python train.py --hidden_size=256 --qk_norm=true --bias="none" --init_std_up=0.0195 --learning_rate=0.00177 --lr_mult_qkv=0.7 --schedule="wsd" --decay_fraction=1.0 --batch_tokens=[32768, 65536, 98304] --max_seq_len=1024 --train_tokens=688200000
Each number is 128 + 24 x the weight over its row's rms, rounded and kept within 0 to 255. Layers, rows and columns count from 0. Numbers have three digits each. The size before them is the row's rms in percent of the matrix's.

# gate: layer 6 MLP gate, 512x256, rms 0.0901, rows 258-274, columns 128-255
# up: layer 6 MLP up, 512x256, rms 0.0896, rows 258-273, columns 128-255
# down: layer 6 MLP down (transposed), 512x256, rms 0.127, rows 258-273, columns 128-255
gate258 111:103110123119126111175110166151115135076121098159146100166135143118108179124097095103146099107137158149138174128123142106131129123092117149123151176148113111109120124120107122110119160082125162088104121146144128078136162096146088108119126092084092137167095121120099096147160180148133104109082138128131113120172155168148124121119119120114150107142108147117123125112153124154117165152090
up258 101:093120094144117131080116108120127124131115106105122160112091097113135123064146139118146119101117117152147125147111098120160148125142138108156109086156115108155167072118107180120123145137147132108120147111121135134129087141130118133165172132122144128123111101100105111126131111093145122121153121126155148109109149119099194129120106149143120100114137127148109135139135094100156072098147
down258 100:150119122162154127130150122156133127112119147178123124157120123081129124115120111146153120138102111178116109158127107097143084127129119124150140123116152129135156142135119163119145134093122140116156142139131102079140115154115121140099162097152124107123164157101135137155133094118083118105136063147086127091158072117147128115128166126098129127096133151084150046150125110093124157096126
gate259 100:099118121136106082101096166137128126122179157176129114129108152111130144151115129105143120093121136152082159142145099137117151165159137121106095128132159133123089121126120143125063154127108128094099144112137128133116133070154151138117128104123128085177130143110123116141127172110145145093106104095106105141098110166148088125119128073107151147102136093132109152129124120123101128079100
up259 098:152182132144127114130122085129161119118122156129130126124107132108140121104110129149128131133123105127121176139158113115117106106157143099121123150135103130088126170071121140129123140153109137148167137119126142107136167113130133130142121136105103107109165125120146115126165112103133120127121166103111156122147182111179103109148110141136134129139117148149121158132174093103096197143142
down259 099:105126089085137158137157108134107120130095143166158164089114103164114116101161111105169149128149124101099082073082085144137129082126144120119148103102118129114112165117124122134112159071111146116146104092113150108114103115113133112122146109138087176137110130142154088113108164110122137119162170113176090094144085152128103120106122134118089141145154131062083162107080137083141157144133
gate260 101:142104133146160133177093108113146151147082112109131148114109095115106118159120121158130159115135101108153166084093133126131142096128096146157125148156114139144124174122142151145166154105127091094114132150087124101159153153112091129125161089145153154143163125112138140123103154146106123165124142109097114118138115143134153150137147094100104159132141125149126157124133061130103215160139
up260 102:108128149127134111131070129131155114138112118094191146156117156107156140132119101134127141113086156135089118108114129117132139127124124197122120125124167138151093168128114106094176134162114097125144114144165149165161143133126129152133118086164127212174149167135123158117107131133125139096081089165125116127160141098117139107121139129153108160164125104107182124105131164108121126137147
down260 102:116142145103108109139107119157162128127132144130155133103138131086130104155162128086115177088120142082145160121111148096128100105138108152145158138114138137118103178126132092087121188134135112106125130119127142123138118108149134151134143060156123163112164137123139144140085156124104098184151177153124114088126131095130143122145108098086105126164093111164146061141138128084110138166124
gate261 097:108127117119125134113142110127142100162101093124157118166136153088167121148098109094121129152144116096111103137115118121138081137086162139112111140130124106138143139142113160165138101174123128177088125162134134160157111127081138120153142152084120102123147103107168129141118100128181148157122122164167108135076085159108109148093106111126156132089127130112140136125106118148130126164131
up261 093:096125136118108112122159120129135101132149141131116133072179146164118131100113108109113123139133134128122132138140134093145136123145095102122124107106105191145149105114125112116118096105119141100087176090127119143182122137108108142034119113120104174093122084110113141129137143125067096102100131137080167140081158135155150157158168115078145185109112112153178109140152133121128134108087
down261 097:077135114121095155163154116127143165145155122146188130117173148131121105130124095096108090158134156131144131133137114138099120150133134107129123154116124184137112121110113109132108101115122131081096148119127152128135172186110135116087092133083122156102113122104150111126107139129127148136102133111127171154107135109143174096127121103124122143134077091113135109149140187110155157112118
gate262 106:113143104118110132153132133148117119090125095150127133133071110094144143131101151130112116108142113148111125165168136103143075126131144098102138102121182109137151150136137136114143144122083135103101102119120084131161115162112100130151134135135155120167147184072111163157117125127146110111125140150114119141097096111151135115149124121098117122120128148112134143169134135117064164148076
up262 101:161132145137149129131178124145115137095165093121172122157126099110112148117115152123141146101135169124106143166131108128118174147144126126154097113145163096170115095136142114112110087153155151111102104155079100166153138139155142149130157081130127092122151137082145133152143128157156176145126142118171143125105143095100103162082148118128089140092159193127072111134153106156122114115131
down262 101:117110108135150100105169121111146119176088145146145158146114121114132114104125128119124128188144118117133140124099135120124082149101143153106165101099138114143142095112166144153122149138115107164157084121139177141122135151113138117115141181124115130101119112152151121109142103130100129118128138188100103144150094131139137083168097152138116127089131119164121129122134058048107150126156
gate263 102:131120110113152136165115152112131188142109124094122113125083127092151113121122123179111167107102120128107121120094169168124119107077161144146124084111137106121110107144148113075179182136103091135122140128155162150136133117133118091132146161084119086111143138145133121143153161117154101100116145136131138132158146099140135102084088136142146123143118168123150155148106111110118118163148
up263 100:178146122192098111174110132163156135131136153113120102165159092177104118127141149099111158127126152130157099128109099097104136154133139089131104126193170164104104160175152145115083143102121119103143123118123123052139124101174150117088177116143132186107145158109144104136172123092112140137132152152111123128122125127146190163152143126081117161114148080101108144127110147162128167174128
down263 099:104078140141114119096115127126160085154160162128109118089137153149146137093119161101159108166149147178131139142136132175146090156152118093127100137129107144173136140173135098131124114143103116125139095132147115108146151125133162155166134111117103200123130115131112193130112124085127153127150157150122117124108109181116115122112147113116112123096101125113133182108125108095080100110157
gate264 091:124120127137128076112086119137104117159134130113126144151164131129142146135103155113143123107159113119117146140139106134130162133139137131106166088105129088147119155127119056132124115123130138130115086145123146161139129125133137176116141140142123176164111139089155108159123108128136121131115101132148108154113137158111110116121114099135097129131136154112091115146089155155115122184156
up264 095:132149136138153102137143113135131117137141110101137147092163126073168140128114161144130102116123142131109105130115129091115086138163120163117136115173133078114105139137077104184112138127147102117170139165112124091144105102152112106174140172135107140141098131131141140123096128158162085131117115126121097131137121183118140160157131103085136123097169102114142123129101164115162109152135
down264 096:142149133124174160168167112140123102091114139099112156130143138109129146124130107117159096096123149124082127147075133122155196141127137128096162096122119165115125138156156150126108167138114122127234139148106114126133127104125144127108122157110119073127091152111153082134127125127114141117129103091135122153155152143123099107107097116109123117126134183138123131123125160142098101133177
gate265 093:135137136134140096118085085104121176116131159106134132114088131121134140143113127092111103126124146131118073129153151121142119129143078123112104101088119139133126117125152176189108135134118135157118110140124080103159151147151144103126133100085124126105142116143115098136134165105121106109134112098140100114165157128119144105095131125141128114091155094073164066136136112103141125106149
up265 090:102135126119142125134110119138127161052097118087096087065119149132090133148150130158141112144105141146128123120137117151135100174126113139104113144144136180105113135140110119145093124167098136160133093137142111136120109129109147099112134135161112127113113163126144124102126180131109076179120137088151140123130157136113126147164121122142134167108110136090094094135172120126128131142120
down265 096:120144116110091082123117153094139089167120139136121165123177158095128136125186088108124111132112110147104110154089100166154112095121132101159146143129117105136174098131125145153113144075103133172136140072180142147124125147125117135138142160136176110089139118145143072136134153181145151148138098153138115135117144169128134154074156153122113129134116108145137059097109120144092055089118
gate266 103:147119140150134095125092131129139127096163122117120129160115129087147111117115124113148149110113112086131140154104112104132149156129130149117165113127191123132154113170131047139118145103117105152121141123148118108134164122147128152127115155064111134170112154106157117121144126110107129099132163137173134119122110149133135094115179133102139075126138107096166131109140163112126134144133
up266 097:107143134122118131159156118114107134163132123107096091099156103134099127159152120098115130106171150136094139134141124151110127139135103137091083105138096110143145128070140156159164052155095147100138131128122124123148100102083133110097122095144148113153100107151089148171124107137084129144158091121124136084081129138153132139099122141139115157115117081154091109123095176131159105080153
down266 098:158131128168149114142105127115142143124128089129110144178128127088154128112093138130146173120099112103178167149080140117111134121145121116136163104140179121129116123163110145123118151120145137128030153165116110123138164126174134132135134173091123120133143130132134130092138138081097139141093144120093118130171114127139089132127148145140147099126109110093135204151154155124116127129162
gate267 099:108113071131153132147128094129131091119119138128107171141133109125084134119129132125113096086120161133096143135139101137147151149129123168095151143128093117144147149119087142124103118086087112144154118114104118129159118136113132136182140121147130168132108100090094107075109156133174112156056140117104149163146194135121121140099150136111152113122149126116116168144135147106121146120120
up267 104:106199121147088104100160136141113128090114140107169108097121112096131119127097139067136137153125058132162123146094113137123132134107124115150155103121110113126099139129116118110154143127133112134155174111111183121098098172139078099141128089131146129161163096167163135112157088147095152136156122134110084119154127162162151124139141145160148138122079150144163155094150150134099124117146
down267 102:095088139147111115121071138130162080103133108126102100108137163116132120134112104117182151181161072124107107115115111101129153101126139165152098141149170136099111135140118111104167122121180130090101119121142135092106122148137154169120116112137137117137134133118147127122140081134135176147139144153133123133135123163134115097134141091152108119137155120163153095101134118129102084110164
gate268 096:123097130147170146136097145127128101130141123117149102100151113149140131095137132163113121111137109144136148110108102139148119134142146162160147085121121154141124092131119080141148127109065133107132108133116080072084129159142140150099158127122149131135151124128112130127174138146151130135124117141149117134107126135117124147134158144150138102100164119100125086152149129105105156108107
up268 102:144173116096133136118120150140126168099121117108104117131108108140152124138138107128139126102105095127131136129119094121143130115118097078116141122131117118134145135114162172122104138117170169131127102130148180104148146112112136170117150064067174094124149125105160090109121129124119147122134091135106150147094106094121152120139124071111139155136137169168109157106114124123126129134118
down268 104:113120147193123143150111115122124147111144102109104126130147114138159104151112141104110161138156144131124111134140103123099167100123132138152182095151123145128119106107115076121146107138094107122124124164132127113152135143124144119136167197111134136123118119137105162126127124145083067134117175112093114088131147115134104114154145135121132121079105130110148134145156116111144234133115
gate269 103:160119142133097133145133083134145101116158129140127119109132103113071137185124149089111051129147158143137174147121146130115071154148167103136119138140139119120130097125130087148126139072163097105135144114108115121126109141126126111038135151157107168117100121124119134141125134146115157134170144113121103107132114119120118129170145161116131138131114147151146137174146120173143086116123
up269 101:092141140142169109143116136127154138123096115127117118113110133082122110119175162137102129110128150175154139144085179128138115116103134121150150123138157196117123146122150142161133138122134107142119097078115113084125117088127075123133125169164096098069135126122158144155162129150171071104194182112095116087148117137128130108138108104146160135171126137116126164155133131158115088158123
down269 105:128116166094090156089141141127119124114097169113114104131095110171132083093119146083113152153112123152154116075115172161124159127150118137153116134146149168127127139160119126106132121129110148142123121126110095126135151154145094133152171141161092115178093118112100107121112136134125143136088093138191085103084132148155136143125143125148124143140145121126125107100141146126091155163102
gate270 101:136092191119104132112145136136156115131136141131136127087120099166184112095144161137134137146127158106110136089160183093106116167132146134108115143105115139118106150118147094113135129099140100144118109130122104127088160131111132107151145135150119126134147108121135175131121144136102107136149133184152135078132074174125154130130098148083105160154160104141175129125132128111117151121142
up270 093:132152147089149121115124096136163166143131134098136144121110093151161112086153162117135109149113143137132140148140104126109150129098169128142123137155138117126139129147122125143146105133103081108086153198138115101130107123124164112149135176123120120134103125126106136120128140166126109163139158072097140136140134133096106165106100107144126146106105102124128124158081150128135125118099
down270 099:142108151125157139097087164169152099116061117150136125145107104111152118126115132121123177174113161134118133103147126132109138137148159097143136107136113131111108160160152135126162112092146141168101149109124115119115123126129141113120118055128137136109122131126110178123093101156120151125127135163159133118090125123165122111146149150135086134141119100148150171127141193107078146115144
gate271 100:132110109148111135078104121121130090097138124096090098138141120154156133120112149166139106135142123144168134127172107136132140126165119074111083156136151142128119156110127151103103141115100093092106118124118149133127106144159132082113117149134138144118122105122143143095123104060141082069137117128153155113109150086151131121119183217154074152148140126102181144146143103122098077082139
up271 100:100170138116116110114104152131105126140136075110110091120139136134147134102132149077128169139113146079145102133126107134140108140152114132126172155138150110079108120162132150129127108173081140149115167149106114117141129124077117101162137130093148136175151155140137156128107087140117134094176141100115139093112130127133123114083124106122146111135157159134109157151126161125157113169121
down271 102:103100118107176125129129122117132140146140179144147165139103157097133104122139156107120122115103159157126133147129134155182163119137150112128121123182102136111106093119162092143139129143124143128132086091156118085116144127161120140151112162097142154117136124151161113137125152125151135109126146141154151109134132102112129112124122127167114106084106220130135137176119131146128178141138
gate272 091:110161118077085089177160115104111134129111208081097131128133107135131115136127169122112133170118111141112117132127123052102127118136164159128158165110116144120091142139132135154144179150147140130139132147120098104133156146102100137115156150148147165191109158143162114114154121129132082127134164083156115092078086138101156117116100127153100146152129137129153151151136130107112148152113
up272 094:148134109122117108116169131111115157104123084175154141125173111128119133140119119108117167093121094140167095096134122072163112163117125133117157089142142142116096123131125135154158124071127112116176145144125104138136136162124116122136131107105105153136139067141158134090110117127112075148135154144087138130101136141102125125133106139149119142070107132168081127118114160125151171089175
down272 094:150106162126087187103123119144133107092130102134180086151084130144127153116101129163113098157113177111085123113101136146128170081129119114125075161133135127114153134111133127122124140153112142152143154104106116109121133125144101135139134079147150144111120171127083148103122108139098182123132147096138101136177132121144060093141152110144151129176124117088116154128134143124098125119141
gate273 102:122160124120119107102112152105108152126099132135113143125150115140113118150117159141150102106121112109129128145150148092118161125113134152167141123126148167110147123091149137110184091140120142112149135127170192154156102134180121083115137094128127151119134126134176102134173142135154113157183170110093152087116119156109108125145147170134115130135110160157089145127110156124133141140161
up273 101:157196116152108124154071103137072126151111126132101097143090182123124133130133140170136100167132100117128150120156143112108143134117128096106158154132062133156124107162108169167090148162128142095142175080095145110116158127167085114115118108115109087144131161125153112173142133134113147095113135098152115151134120123100176131107121110086096087110095166114092120096145108103125114084129
down273 103:082119148099107154137116135123170159114151091159130142132117111100130136112122177165164088185096110133158157121127117131116107123074141127108159140123123171164087129107101136152130106133111135181110165144108122142160112163125130137103121104100105105103126095144108103091127100144100101130149172135096133131134122112151143119165137145164140175104110129120167094096128083180124186082143
gate274 104:176111146121131090117130146094112115096116147113115132099159104172159105182127146144117130140111161107101112129155142138119118125163112152128115110130134123175135100154122145101110149128147107143161130193095105160149152095118168128142140097129133124114131135184134139175100196123098106104115084114119102133112148117124094106158110169141163118143093105107109142111150120147102098084196